From a checkpoint of a small transformer trained on Wikipedia.
Architecture: learned positions, biases, tied embeddings.
Training: a variant of SOAP for these matrices, 706M tokens, 5388 steps.
Each number is 128 + 32 x the weight over its row's rms, rounded and kept within 0 to 255. Layers, rows and columns count from 0. The size above them is the row's rms in percent of the matrix's.

# layer 3 MLP up, 3072x768, rms 0.0295, rows 1003-1020, columns 192-383
size [105 100 102 100 108  89 108 102  98 105  97 102 108 103 107  99 105  97]
[[188 198 109 173 133  87 132 130 133  77 112 154 169 136 175 105 117 123 128 177 110 150 127 132 155 110 166 177 126 153  97 101 157 143 137 123 151 112  95  98 164 126 160 104  72 109 111 130 196 135 105 203  75 106 191 126  68 151  95 102 113  88 118 127  84 148  64 130 137  91 179  84 148 143 147 147 156 118  73 138 108 100 140 152  76 213 124 113 131 121 108 118  87  58 160  98 124  96 141 128 175 122 121  99  81 120 136 121  90 159 151 117 125 136 110 111 101  60 120 110 127 134  86  84 151 144 104 106 170  67 171 136 141 162 120 172 140  96 122 166 116 130  64 108 175  79 161 179 128 158 124  73 145  82  95  91 146 132 131 168  64 139 107 204  87  91  95 106 101 123 130 160 148 125 108 156 185 170 113  93  75 150 133 116 102 123 124  73 123 129 103 146]
 [158 126 180  95 115 121 164 118  71 163  57 125  89 138 121 117 149 101 175 171 151 158  82 107 145 138 148 137  78 123 106  68 100  78  60 163 141  84  95 166  98 144  83 133 133 158 157 145 172 123 121 107 115  42 129 143 122 142 119 150  91 167  84 133 186 156 123 115 107  61 146 139  90 124 126 139  96 137 156 118 110 156 140  60  96 160 143 123 135 134  65 177 148  68 139  86  91 129 136 139 125 107 164 178 130 141 168  79 107 138 145  99 132 116 167 111 166 131 126 121 142 146 124 137 117 102 116 114 153 148 156  86 115 115 124 112 103 148 112 133 163 163 111  97  48 162 219 114 129 135 108 149 164 152 126  98 135 123 136 136 193 154 136 147 143 153 166 149  87  88 119 156  82 108 107 163 177 142 122 166  73  83 113 155 122 144  93 116 109 171 141  93]
 [101 167 144 151  72 142 125 118 108 129 128 141 106 142 174 128 133 122 137 145 121 122 129 113 121 127  99 131 119 118 100 173 100 141 132 140 149 148 126 135 122 110 134 128 120  83 104 204  87  94 143 142 118 110  85 148 162 163 137 168 116 133 156 167 133  98 136 188 133 131 192 135 121 154  92 115 198 164 161 123 124 144 119 114 122  38 108 138 145  93 146 101 126 132 187 182 112 145 130 190  98  69 174 140 157 148  83  79 139 133 111 147 183 143 189  86  89 143 104 156 118 129 140 129 151 121 145  97 132  46 100  93 109  89 167 113 192 169 113  95 154 132  88  68 186  98  60 109 103  99 200 176  56 128 127  72 120 116 199 100  87  87 102 144 134  85 132 151 189 165 122 129 173 173  78  88 142  66 168  99 167 137 122  63 125 107 137 120 101 116 171 119]
 [174  98 162 120  69  99 140 150 127 138 139 115 176 171 161 176 136 141 135 112 153 151 148 135 144 142 164 116 142 176 104  64 165 173 139  95 116  67 151 139 144 126  79  67 118 159  53 109 115 111 162 156 182 126 119 169  88 128 140 172  97 145 134  60 169 161 139 102 148 142  78 134 140 128 109 112 136 133 152 106 153 137 164 123  94 139 162  65 146 122 115 139  71  97 128 100  78  65 154 139 104 106  96 154 125  78 128 134 130 141  89 102 104 192 167 125 149 103 140 138 100  99 128 117 162 164 176  92 109 107  52  79  86 112 141 109  86 151 123 113 120 210 126 104 106 161 173 147  40 105 151 111 117 150 146 127 106 110 144 156 112  82 154 106 148 142  87 113 155 178 111 163 135 149 126 139 115 113 160 139 108 167 163 148 126 112 107 148  66  41 160 159]
 [150 202  97 116 143 188 160 118 148 104  39  85  92 143  50  90 150 141 137  96 103 122 117 109 184 115 126 140 145 150 144 136 170 117 167 166 129 141 127 100 180 119  94 120 102  63  90 154 102 151 117 159 142 130  71 160 119  90 134 133 163 143 140 138 127 144 155  99 166 125  97 123 139 147  99 134  94  87 133 141 133  67  67  87 162 138 135  96 159  94 114 128 107 105 133 114 125 159  92 113 125 121 126  66 102 167 148 144 110 110 115 130  94 146 226  80 175 117 124 141 153 121  51 110 178 102 130 167 170 124 103 105 161  95 179  56 134 138 136 166  70 154  97 130 141 143 135 121 177 127 145 100 144  80  83  47 186 129  69 112 186 130  89 154 179 111 132 180 120  76  92  71 169  96 141 166  87 163 150 130 125 128 104  92 151 155 188 151 146 158 132 146]
 [115  98 120 162 107  64 113 136 139 136  81 146 105 126 137 129 191 114 145 146 131 175 134 134 134 151 116 127 131 142  83 152 120 141 153 151 150 152 178 101 135 101  83  93  73 151 160 156 102 164 153 132 151 108  90 111 129  88 132 127 120 102 155 197 126 147 134 112 151 157  92 119 125 138  90 104 145 154 145 120 113 139 136  92 139 162 146 101 141  80 165 102 134 172  90 130 109 142 164 108 115 126  95  66  56 111 104 101 181 141  60 104 235 197 136 146 122 124 139 116 210 171 101  86 128  46  78 116 115 123 121 148 124 150  54 129 156 111 161 149 143 191 135 108  80 109 159  82 156 131 159 158 164 140 153 158  85 136 111 159 166 106 116  85 132 157  99 116 167  97 131 120 131 150 112 174 122 168 158 124  87  82 161 178 101 141  99  32  59 166 103  66]
 [116 114 154 183 115 115 124 159 159 112 109 210 103 124 135 141 152  85 115 125 163 121  89 106  97 121 184 151 152 146 124 112  50 141  83 160 163  99 170 127 168  81 155 154 168 160  88 164  54 143 134  82 192 149 163 145 139 120 125  79 132 133 157 124 128 134 141 129 164 122 142 137 151 196 128 167 164 144 133 165 164 131 143 128 108 166 120 160  97 106 145  92 146 156  87  66 120 141 162 175 100 124 141 177 161 195 143  58  82 115 144 116  93 184 137 171 151 130 103 120 142  38 144 102  88 104 136 120 191  97 124 120 150  53  68  83 115 118  91 142  58 147  87 126 161 154 143 123 117 111  98 111 144 129 130 121 104 126  83 154 121 180 111 163  86 115 155 114 137  86 120 142 107 129 148 113 139 145 144 109 104 133  59 111 243 150  63 194 102 212 137 122]
 [147  94 123 164 109 145  98 170 196 182 139 115 173 159 174 115 139 173 191 124  97 143 172 146 166 166 153  61  98  66  82 178  81  53 116 121 171 138 132 139 155 184 126 106 116 140 109 128 124 222 130 140  96 104 135 103 159 167  86 115  86 111  95 142 104 157  97 111 144 110 117 174 146 127 144 142 142 104 119 155 126 189 140  68  65 143 108 146 126 140 132 163 110 112  58 123 160 101  48 130 102 145 144  51 147 118 101 121 163 126  61 148 127 113 125 127 136 143  70 153 158 110 154 121  67 101  96 127 157  98 129 226 124 112 119 152 132 140 117 130  85  43 127 151 125 149 108 141 122 130 131  97 152 134 103 134  84 161 151 124 115  80 164 148 123 127 124  94 173 127 125 174 114 140 121  73 112 119 163 183 153 134 140 123  98 112 126  95 109 125 124 151]
 [ 99 118 133 117 128 144 168  93 116 183  48 168  83 143 168 125 143 138 178 122 112 160 130 172 111 143 125 181 102 100  66 149 160  80  68 191  95 132 142 195 195 144 104 142  93  94 154  87 123 155 100 111 115 125 165 111  75  91  94 163 140 144 129 124 145 139 115 148  66 144 147 141 164  66 120  92  74 177  99 110 153 113 142 135 163 117 140 137 146 144 141 139 105  77 178 153 141  89  88 149 141 153  91  66 146 181  92  83 122 123 112 113 139 176 109 111  89 150 133  98 120  92 100 182  94 107 114 132 140 152 147 198 117 109 106 192 134  92 152 178 191  94  94 153  86 179 169 163 113 113 156  99 169  69 104 154 125 155 106 117 142 122 162  93 109 137 149 119 152 107 174  81 153  66  63 102 136 101 103 146 113 142 177 142 140  57 139 107 184 121 120 123]
 [145 118 128 127  87 107 191 146  88 112 101 173 125 122 120 157 152  85 174  45  84 132 136 112 128  81  70 158 152 156 133 158 211 175  87 168 169 140 106 136  98 122 154 118 126 130 123 133 113 109 102 125  66  80 135  93 133  91 144 200  76 131 135 157  87 151 156 141 138 131 177  91 161  91 162  92  59 181 175 156 150 164 128 169 141 127 172 121 135 121 150 154 159 104 158  87 140 140  71 152 109 110 120 126  98 161 103  99  93 127 122 146 170  94 156 121 119 151  96 105  99 141 137  93  82 136 117 137 116 106  98 102  62 131 147 101 130  73 166 152 103 127 153 122 120 112 121 109 129 161 111 103 102 121 179 112 127 108 192 101 133 155 163 157 136  89 158  95 124 158  82 176 110 153  73  98  96 193  92 135 172 191 127 131 187  98 109 118 129 148 127 121]
 [105 185 137 197 135 152 152  94 173 198 128 134  76 115 109 169 130 144 170  92 131 133  89 124 170 163  70 173 131  67 107 146 128 187 146 134 129  81 157 137 106 126 155 119 155 127 164 118 138 138 106  73 173 127 126 132  94 102 133 137 107 108 171 173  85 114  70 182  99 156 100 120 100 128 136 144 140 176 128 115 141 124 106  97 146 179 116 127  71  77  93 152  97 174  88 123 112  82 132 163  76 141 213 170 109 124 127 134 140 129  97  62 135 160 119 114 132 106 190  73  75 188 119 101 144 198 149 131 126 142 119  96 123 133 123 126  99 127 119 127 116 152 144 109 134 135  90  72 137 179 136 149 183 140 134 151 108 145  76 163 153 142  78 124 151 175 127 203 107  98  73 122 168 123  84  96 101 133 124 146 171 180 214 109 125 118  78 123  78 165 111 186]
 [133 179  76 118 159 129  77 153 140 119 143 146 129 142 170 136 145  68  95 148 110 128 169 132 115 131 146  52 155 198  74 155 164  50 167  93 160  74  85 114 121  86 124 141 139 130 150 163  84 132 148 116 102 113 134 128  99 124  56  84 119 116 101  98 124 155  90 114 139 131  79  96 169 120  90 136 141  79 167 174 136 165 122  99  65 176 185  93  97 121 113 153 117 195 128 112 129 118  89 132 175  99 130 102 118 136 127 136 137 154  94 118 147  64 125 142 133 114 113 111 147 116 113 158  97 144 189  79  94 159 132 236 132 174 196 169 136  78 150 142 141 103 169 100  89 131 104 189 153 134 109 188 114  83 148 166 120 164 142  80 153 134 127 146 183 142 184 215 120 143 136  73 124 182  78 117 106 100 122  74 130 132 110 216 114 113 166 185 171 146 161 141]
 [156 122 153 179 140 151 133 131 155 118 180 132 131 114 145 192 156 122 185 148  67 157 185 164 125 121 176 103 116  71 130 183 136  98 101 125 140  85 113  77 157 112  82 135 137 129  81 156 144 101 130 133 105 157 143 164 135 161 170 102 106 164 144 134  83 132 194  94  96 156 179 112 127 142 130 126  76 135 134 145 139 182 154 124 108 197 116  98 162  84 204 108 128 160 119 118  58 142 117 158 120  99  88 171  79 116 149  85  97  88 171 134  69 148 116 179 102 118 112 134 136 168 150  78  56 198  58 140 160 141 108  69  88 177  73 130  86 105  95  65 118 153 155 136 107 124 113 139 123 139 106 122 100  87  90 122  71 151 152 120 145 181 171 131  53 137 156 130 138 120 150 106 169 188 149  68 171 112 155 110 156 152 118 142 122 100 106 100  91 110 144 143]
 [174 167  90 118  98 122 120 141 136 154 177 137 156 165 151 109  59 134  78  91 104 145 155 126 117  83 114 110  88 150 120 169 192 100 122 117 175 122  66  97 111 140 133 130 104  97  91 148 133  92 142  90 152 158  99 151 119 121 142  74  55 179 122 129 143 160  93 145 159 118  99 125 122 117 143 101  81 149 116 113 227  90  68 142 127 149 126 121 132  81 158  71 163 133 134 131 187 105 188 113 188  99 156  83 158 189 136 150 169  78  70 143 132 125 135 128 193 145 125 117 118 123  63 162  96 163  84 127  90 155 123 136 102 117 119 160  99 128 124 156 109 106 166 113 149 172  98 181 129 185  83 139  79  57 169  75 122  95 154 117 140 130 180 151 112  78  96 171 145 119 147 136  89  72 179 126 135  99  87  70  53 130 199 148 181 113 122 147 119 133 149 159]
 [ 90 108  93 160 112 144 148  93 106 140 108 158 123 121 112 122 145 118 131 119 175 137 124 128 142 153 205 167 124  82 144 153 142 112 100 132 121 158 182 159  94 146 103  90 134 103 150  90 142 107 116 208 121  89 129 139  88 108 129 135 167 138 143  99  90 153 146 133 120  87 100 104 166 161 129  82 112 127 216 222  47 184 208 151  94 117  51  60 181 124 140 150 146 150 131 142 181 119 144 125 125 165 125 105 141 114 136 117 169  91 142 106  67 168 133 196  93 139 153 139 154  80  63 145 107  87 176 151 153 150 110 131 164 115 172 137  75  52 112 144  89  78  87  97 203 147  43 151 135  78 223 102 148 107 111 144 147 205 152 159 179 175 147 109  88 156 122  78 126 129 108 114 135 152 145 111 194 172  63  85 169 146  79 132 192 181  59 161 129 113  86 177]
 [150 145  32 124 127 124 141  88 176 108 129 109  72  73 151 147 160 106 111 107 133 161 133 163 100 104 169  99 179 113 106  74  89 152 167 120 140 129 168 179  97 146 136 148 185  89 130  41 118 164 165 145 104 172 131 102 114 136 154  84 158 149 109 136 107 153 170 114 159 188 127 141 173 121 162 138  70 166  30 128 167 188  99  50 119 162  80 164 153 173 138 107 115 154 110 125 148 168  60  86 131 148 102  62 192 102 122 143 145 150 164 116 125 111 134 143 134  51 122 126 109 140 113  96 134 151 102 107 167 145 132 142 159 116 175 113 126  62 116 104  98 141 120 123 117 122 132 168  96  76 113 197  95 136 158 129 133 111 102 166  47 134 102 139 116 138 121 176 112 148 147 146 152 106 153  96 119 135 201  95  90 134 107 190 191 144  73  67 128 181 132 100]
 [114 146 179 129 166  96 158 120 143 106 111 142 213 145  68 111 146 120 147  95 129 128 120 145 131 139 122 110 109  86 158 209 134 118 105 184 193  88 103 111 134 114 102  93  98 122 142 101 108 145 119 112 149 134 110  94 106 161  94 131 119 187 113 104 115 143 146 131 109 156 143  99 140 112 143 152 135 140 124 110 112 153 122 178  85 129 114 158 128  69 104 127 194  83 148 112 129 101  79 165 143  76 125 214  86 111 119 178 124 125 112 119  91 117 160 115  92 112 146 186 164 170  83  65 119 109 134 107  68 163  94 152  61 141 163 124 153 121 166 148 152 158 117 153 118  96 185 163  66 116 141 206 118  29 102 170 160 145 158 126 106 134 149  57 120 187 192 126 102 117 103 137  93 112 172 124 142 165 141 154 114 131  70 153 188 126  73  98 147 155 104 107]
 [109 136 148 106 136 149 223 139 179  97 180 113 140 168 135 133  96 187 112 123 149 151 126 177  86  91  80 154 121 101  77 111 136  90  96 180 156 122 115 132 132 168 158 161 155 124 134 143 147 138 159 169 134 176 138 126 145 135 143 194 113 154 164 137 146 164 120  86 132 128 169 131 143 153 133  36 138  71  78  78 162 135 150  85 108 126 141  70 130  54  95 125 193 138 125 130 107  83 136 122  87 112 103 163  84 122  71 168 107  85  80  96  77  67 104 106 152 152 157 155 166 116  34 135 133 118 127 134 120 108 155 135 133 137 150 158 183 150 193 148 125 190 111 140 120 118 202  58  86  70 159  85 166 122  53 143 133 127  57 113 139 169 100 125  65 186 151 119 121 114  79 133 103 173 158 132 102  88 131 128 147 129 187 133 115 136  94 120 188 127  86  84]]
# layer 3 MLP down (transposed), 3072x768, rms 0.0295, rows 1003-1020, columns 192-383
size [103 102  98  98 103  87 106 102 102 101 105 100 104 103 109 100 102  98]
[[143 110  96 106 169  82  20 149 108 150 113  99 127 163 108 131 106 101 167 149  93 105 133 156 106  75 149  63 110 191 105 139 134 112 106 140  77 110 155 102 100 118  91 138 126 129 102 182 109 111  87 132 168 155 121 112  76  76 116 141 139 145  91 141 114 129 118 102 152 133 121 165 121 159  80 127 110 102 131 134 123 127 125 151 121 145 137 176 148 156 169 157  54 133 159  73 124 131 169 117 118 101 171 111   0 104 167 135 128 217 187 155 190  94 141 127 121 146 151 132 149 204 123 138 155 141  80  75 176 101 130 121 152 180  27  76 160 102  33 152 134 115 155 128 152 184 138 133 129 135 106 128 152 186 150  97 134 132  64 127 109 115 163 140 150 154  85 116 156 188 167 191 144 158 148 125 130 141 152 124 105 134 119 123 162  93 156  95 125 156  67 131]
 [ 65 133 151 151 147 100 164 132 135 175 161 131  66 143 149 129 130 147 114 114 183 110 139 185 127 151 120 120  92 100 112 124  87 161 143 160 128 158 104 161  99 120 170 102 142 110 131 125  83 138 141 111 134 145 174 109 106  91 104 118 160  82 106 200 175 152  82 127 182 145 151  81 138 131 156  64  40 132  93 166 156 142 160 169 174 138  93  91 152 124 119 174 115  94 149 108 175 167  35 152 178 192 131 136 168 103  68 115 130  88 114 125 130 130 103 100 126  91 142 115 145 171 128 103  96 150  73 149 129 116 178 141 157 125 171 125 114 102 113 105 131 102  89 118 127 127 156 149 102 161 153 164 111 175 143 114 131 113 155 169 138 128 120 145 140  99 143 154 155 187 128 125  88 129 124 106 151  94 131 153 181 183 189 128  85 137  72  50 144 119 132 103]
 [ 98 114 101 144 129 110 152 146 162 158 140 101 114 162 117 112 100 142 109  94 110 191 103 147 136 139 169 106 149 123 130  76 146 167 130 136 184 120 173  65 137  72 118 143 123 116 126 108 147 118 100 114 161 115 149  45 198 153 117 122 149 126 120  85 135 144 123 131 132 115  73  32  91 153 125 159   1 103 145 112 128 107 143 162 190 135 137 138 166 109 131 127 109  69  98 176 122 175 137  98 158  84 137 127  94  83 152 103 117 154 138 151 137 198 157  93 105 113 113 166 195 155 150 158 115 112  74 194 184 124 162  83 119 162 121 188  87 105 132  83 143 109 140 100  68 176 135 153 130 103  58 138 154 127 107 102 128 126 106 169 108  80  91 101 109  56 107  97  84 146  87 138 112 128 182 134 121 187 144 139 122  74 106 101 179 124  97 130 103 131 143 138]
 [147 180 100 142 149 110 125 137 139 130 186 191  87 117 201  61 127 114 105  76 154  97 136 157 111 182  98 106 112 155 155 151 137  71 152 116 134 145 112 125 171 126 153 206 112 146 190 121  81 106 188 170 109  90 165 155 160 155 137 148 122  97 135 166  77  79 163 116  77 138 169 130 148 127 148 144 141 128 168 136 126 124 143 108 132 119 149 127  89  94  96 101 169 194 149 177 139 201  96 146 162 185  95 116  84 122 130 124 176  93 176 109 103  83 114 116 163 111 161 125  96 126 134 130 150 126  54 153 153 131 193 100 188 120 138 116 177 166 141 183 127 102 119 156 101 148  66 112  80 187 125 116 176  97 162  93  75 132 181 103 134 116  97  99 141 109 142 152 109  77 117 167  95 112  88  95 148 111  62 109 158 153 147 166 136 143 134 153 108 133 147  98]
 [140 115 109  86  92 114 121 139 111 189 164 133 123 133  95 152 118 155  82 164 149 138 131 112  81 165 111 141 112  92 159 146 107 127 151 190  68 164 164 129  58 137 188 164  50 154 104 130 135 108 128 142 135 133 114 103 113  99 147 200 135 105 128 119 118  96 107 142  76 148 132 124 104 118 175 177 108  32 194  86  86 131 102 180 104 116 137 101 105 148  81 116 104 199 103 130 123  71 104 124 135 187  70  72 187  89 116 163 150 104 108 184 125 170 129  91  74 167 132  96 134 204 112 147 155  93 139  73 159  83 190  82 150 141 184 105 129 180  94  93 153  66 112 133 155 127 141 145 126 117  99  94 121  95 144  88 121 106  30 141  78 164  99 143 125 117 138 130  88 134 181 110 183 156 165 116 182 123 121 131 121 120 109 152 114 155 146 131 194 121 159  84]
 [120 100 175 130 163 142 103 128  80 142 155 118 138 146 129 103 123 156 139  86  96 168 154 121 139  55 143 164 116 116 128 151 161 108 146  81 131 120 110  42 120 117 121 204 155 115 173  89 137 128 202 103 105 101  95 134 127 139  90 176 136  79 115 173  60 153  79 151 173 123 117 100 111 162  97 196 108 125  53  82 182  81 151 165 127 108 106 119 139 159 157 128 173 118 152 164 136 128 138 146 153 138 134 170 106 137 152 116 122 133 126 129 100 110 153  92 145 124 105 184  56  31 187 183 127 146  81 111 174 172 122 126 144 153  80 127 131 159  86 160 171 136 125  89 153  76 166 150  72 112  78 124 164  86 128 107 154 101 103 134 171 126 136  91 129 134 103 133  97 155 128 119 104 130 176 152 145 145 107 132 134 151 116 130 183 120 205  95 163 133  98 111]
 [116 149 174 131 160 121 187 156  89 155  81  30 117 108 118 110 150 138 143  84  89  94 140 101 147  91 134  90 134 138 137 101 178  98 107 104 159  94 122  94 151  88  87 125  77 164 106 163 138 141  90 156 156 135 158 150 156 110  99 129 159 133 126 163 119 155 111 137 120 154  84 108 147 113 108 143 135 149  83  86 101 161 125 135 112 215 140 109  80 127 128  83 142 162 150 224  52 154 176  99 151 191 136 111  64 141 161 113 124  99 126 119 151  85 155 110 154 124 121  92 175 152 152 103  97 160 105 116 144 139  76  95 189 128 155 187 127 142 121  80 140 167 139 132 177 145 132 102 122  94 150 145 119  96 148 183 191 121 128 102 141 131 160  63 111 160 154  94  33 115 140  84  27 144 173  41  82 195 163 103 128  96 125  62  97 150 134 140 163 151  90  99]
 [ 96 127  88 128 115 109 134  84 185  96  99 118 123 123  78  88 125 142  80  77 112 150 114 143 150 155 110 100  99 132 155 119 148  93 164  83 135 120 171 143 111 149 137 132 126 140 132  82 159 130  60 136 132 136 111  77  55 118  96  64 158  97 136  87 160 139 142 139 127  95  91 137  84 170 119  87  59 159 164  55 150  90  82 151 109 106 140 173 169  79  91  53 141 145  60  93 116 175 149 137 109 102 121 142  95 147 108  63 104 100 118 128  88 165 141  76 125 170 138 164 104 167 147 119 118 128 145 219  79  75 122 171  79 153  91 112 126  83 125 139 100 101 169 167 142 162 147 209 117  93 159 115 134 158 100 134 132 133 156 157 154  94 129 103 160 112 139 110 203 156  55 118 113 135 145 129 102 205 147  64  86 192 137 197 144  59 138 153 196 177 137 143]
 [171 109 133 187 142 148 133 158 132 113 187 147 157 110  83 158 125 124  59 181 109 155 114  90 130 194 132 161 111  97 142  91  74 146 154  85 131 131 125 169 106 162 146 173 148 116  71 153 132 100 140 105 151 105  91 138 120 157 168 101  65 174  88 110 119 113  91 106 186 158 131 167 168 139 135 186  96 111 179 128 165  98 107 119 135 135 168 104 134  98  74  80 159 154  92 125 173 151 122  86 154 105  93 103 118 115 142 127 187 181 103 151 139 108 189 112 117 169 134  96 118 131 103  55 140 154 108 164 130  92  77 126 155 124 186  99 111 131 103 187 149 161 118 192 126 118 134  97 131 185 114 141 118 103  77 132 194 116 126 159 152 133  94 137 108 207 100 195 134 147 141 108 187 144 135 149 104 134 112  86 144 144 124 108 207 175  93 156  84  71  98 140]
 [173 146 168 145  67  98 135 111 186 137 109  70  83 164 151 125 170 132  89 150 180 176 182 142 112 199 145  96 135 124 162 165 103 173  76 121 131 117 135 158 101 115 134 114 166  61 120  59 123 180 173  97 145 158 143 104 111 102 131 125 106  97 151 135 139 174 150 190 147  82 155 138 169 106 159 145 116 120 128 176 142 115 177 134 206 107  70 171  98 135  56  96 119 160 115 103 170 213 121 162 118 125 120 177 114 107 124 108 150 111 128 114 152 171  67 150 146 127 189 171 135 141 124 117 126 146  37 125 136  97 163 124 129 154  71 106  98 109 117 136  98  95 146  83 167 102 102 104 124 115 145 164 160 125 115 145  90 115  74 114 147 140  90 122 138 125  93 124 160 177 131 132 131 135 193  69 136  75  98 156 123 121 156 110 107 123 145 136 143 133 103  75]
 [ 98 136 131 101 142 124 122 101  89 124 193 133 155 142 111  98 117 111 143 174  99  97 144 150 154 101 132 150 132  83 145 141  98 177 126 157 112  94 105 115 103 196 129  79  88 161 154 112 169 204 109 101 137  56 194 133 200 171 153  87 143 166 164 142 125  91 144 125 113 126 125 135 137  45  74 112 125 104 167 183 147 143 106 147  94 150 191 121 121 135 132 159  70 167  99  96 112 170  66 166  90  58 118 132 137 141  99 129 156  78 154  81 161 131 104 137 121 105 116 100 116 138 136 101 102 125 135 167 201 116 121 111  96  95 163 168 100 168 121 114  86 134  82  99 116 162 186 101 129 172  98 144 162 195  95 144 177 191  78 153 154 127 145 106  85 143 120 144 120 117 104 124 153  97 141 147 175 159 160 140 152 113 138 106  91 105 133 169 126 157 140 126]
 [ 87 160 137 162 142 126 157 179 103 147 127 163  72  81 126 160 150  60 137 157 136 118  86 128 167 112 145 122 151 203 157 131 123 138 165 177 143 129 179 172 130 129 104 129 121 144 138 126  76 111 162 114 149 129 177 178  63 105  69 175 123 132  92 183 117 122 153 134 129 183 113 132  69 131 107 124 208 135 105 140 129 119 123 145 163 112 180 102 139  85  86 129 162  57  60 140 173 141 140 141 105 100 148 135 135 106 120 133 160 123 151  68 128  96  90 113 115 180  77 101 159 146  95 149 180 163 146 111 126 108  98 125 110 171 158 143  98 115 119 103 168 128 125 130  96 103 115 182 162 141 110 109  80 102  98 134 163 117 115 135 129 108 126 153 135 123 107 161 107 145 182 148 147 172 104  64 123 136 122  80 178  65 133 138  87 193 145 129 145  70 152 130]
 [160 124  93  94 137 183 110 127 125 188 178 100 158 107 129 104  89 168 152 130 178 155 142 175  58 110 117  85 146 119 108 130 125 134 106 130  96 189 132 128 123  93 107  91 122 127 112 147 154 125 149  88 144 142 151 107 121 111 111 146 149 100 151 137 162 118 116  89 129  73  98 132 137 179 115 112 172 128 145 133 169  75  31 114 130  92  98 140 152 109 133 173 119  74 156 140 122 116 125  97 125 157 152 108 156 165 167 117 192  50 117  51 123 122 168 176  84 113 126 174  59 112 142 123 124  74 169 203 157 151 103 114 141  71 112 103 108 159 159 158  57 103 140 182 140 163 107  77 114 113 151  85 120 163 111 155 106  97 143 131 214  74  65 175 175 157  92 163 131 144  86 146 102 186 142 152 120 157 127 140 184 116 133 128  99 107 174 110 173 139 119 142]
 [140 143 135 192 196 145 156 116  80 207  96  73 110 168 180 111  31 131  81 146 113 128 142 126  75 163  96  90 108 201 103  74 229 107 138 118 124 101 151 120 106 154  78 103  68  55 127  97 122 121 130 181 132 162 187 140 124 142 169  84 125 131 127 155  77 127 121 152  77 156 125 152 135 104 143  91 156  67 142 110 131 162 109 151 136  55 189 102 174 107 141 124 179  78 138 112 184 100 166  61 183 157 140  82 110 155 123 208 107 146 107 114 114 103 191 118 137 202 146 133 119 111 119 104 128 161 107 107 144 121 144 176 153 116 177 183 140 146 117 136 133  96 163 100 153  97  58 121 136 139 147 141 156 151 151 135 148 147 101 171 153  86 162 120  77 102 131 138 128 146 193  88 133 144  98 126 185 145 136 141 147 147 127 149 112 119 125 124 144  90 143 134]
 [126 186 170 120 126 148 121 155 155 148 125 122 111 156 139 142 158 143 147 166 153 142 124 127 175 119 177 122 168 126 181 134 152 156 100 155 194 159 156 117 200 141 112 134 141 188 155 111 152 160  80 112 182 179 132 174 127 134 117 130 130 128 129 141 141 101 138 100 141 101 188 135 126 114 176 156 121 114  89 153 155 132 172 136 148 138 119 113  76 118 145 126 103 165 140 108 135  67 104 186 170 178 180 126 138 109 115 116 121 154 115  61 147 127 118 125 107 131 139 175 145 149 162 156 141 176 114 154  91  59 177 128 185 139  77 150 141 168 149  90 152 123 139 123  95 161 166 142 121 104 112 135 142 143 162 146 140 126 124 105 114 129 122 186 134  50 137 117 139  67 137 118  74 108 116  64  78  79  95 147 109 182 199 115 129  99  61 146 129  88 116  53]
 [140 102 115 190  97 140  83 109 184 130 128 114 100 161 151 115 144 181  96 171 124 142  82 102 137 105 160 106  80 182 130 131 180 143 145  92  80  79 125 133  65 138 195 190  92 109 106 101 138 161 169  93  38 130 162 189 137  86 157 118 151 127 113 103 142 174 100 110 161  87 122  84 142 131 107 212 129  84 166 108 155 201 129  84 154 131 131 159 129  88 147 187  92 139 137  99 126 148 128 189 153 135  96 106  75 167  94 100 125 130 105 155 125  94 118 115 105  94 113 132 148 171 107 182 158  84 107 149  86 181 115 120 101 139 118 194  59  91 167 177 153 122 124 120  86 115 101 114 183 153 135 156 138 137 166 136 159 138 100 180 207 150 119  99 128 107 104 134 166 138  62 188 154  69  87 171 147 132 143  74 106 136 100 138  69 149 192 107  68  64 160 158]
 [ 95 109 122 121 128  80  97 132 151 149 151 142 150 108 114 159 128 136  88  77 149  91 186 123 111 113 169 115  95 151 148 153 162 162 161  78 162 139 141 125 135 142  76 129 182 188 143 137 137 152 148 108 101 165  96 120 139 148  97 151 132 109 179 135 143 185 142 139  89  71  71 137 116 158 160  55 166  86 164 207 185 147 149  77 118 209 115 154  89 117 151 132  93 128 187 143 161 154 145 106  86 124 111 150 110  99 166 120 120 100 161 116 173 109 116 171 166 114 134  56 126 141 157  80 115 173 157 192 101 114  78 156  35  94 148 103 102 136  84  82  86 153 109 122 169 129 118 100 171  55  61 115 168 102 184 114 127  65  99 139 151 153  85 171 125 134 146 181 110 150 186  90  56 179 153 154 120 120 103 191  73 113 105 117 129 104  78 142  66  88 138  88]
 [180  32 120 105  98 171 129 169 112  83 122 203 121 111  88 149 143  81 116  73 166 120 221 139 155 139 142 146 140 164  51 105 182 107 122  84 108 146 124  71 105 140  70 125  75 130  90  93 130 146 188 155  85  91 161 169 133 146  79 116 118 132 101 118 136 119 161 122 130 156 129 127 104 127 107 156  93 133 146 175 141 149 121  97 134 106 140 146  80 162 124 167 109 141 195 141 140 147 167 125 171 143 173 168 159 136 132 140 107 138 145 186 224  84 119 154 110 175  62  84 136 171 118 157  96 155 109 149 159 151  93 151 132  83 130 109  91  39 122 155 139  73 130 112 166 125  69  97 132 217 148 147 108 179 172 122 153 103 187 147 119 104  94  99 165  75  60 112 132 118 113 156 190  93 102 150 167 120 194 171 126 142  96  88  95 141 177 163 100 164 129 152]]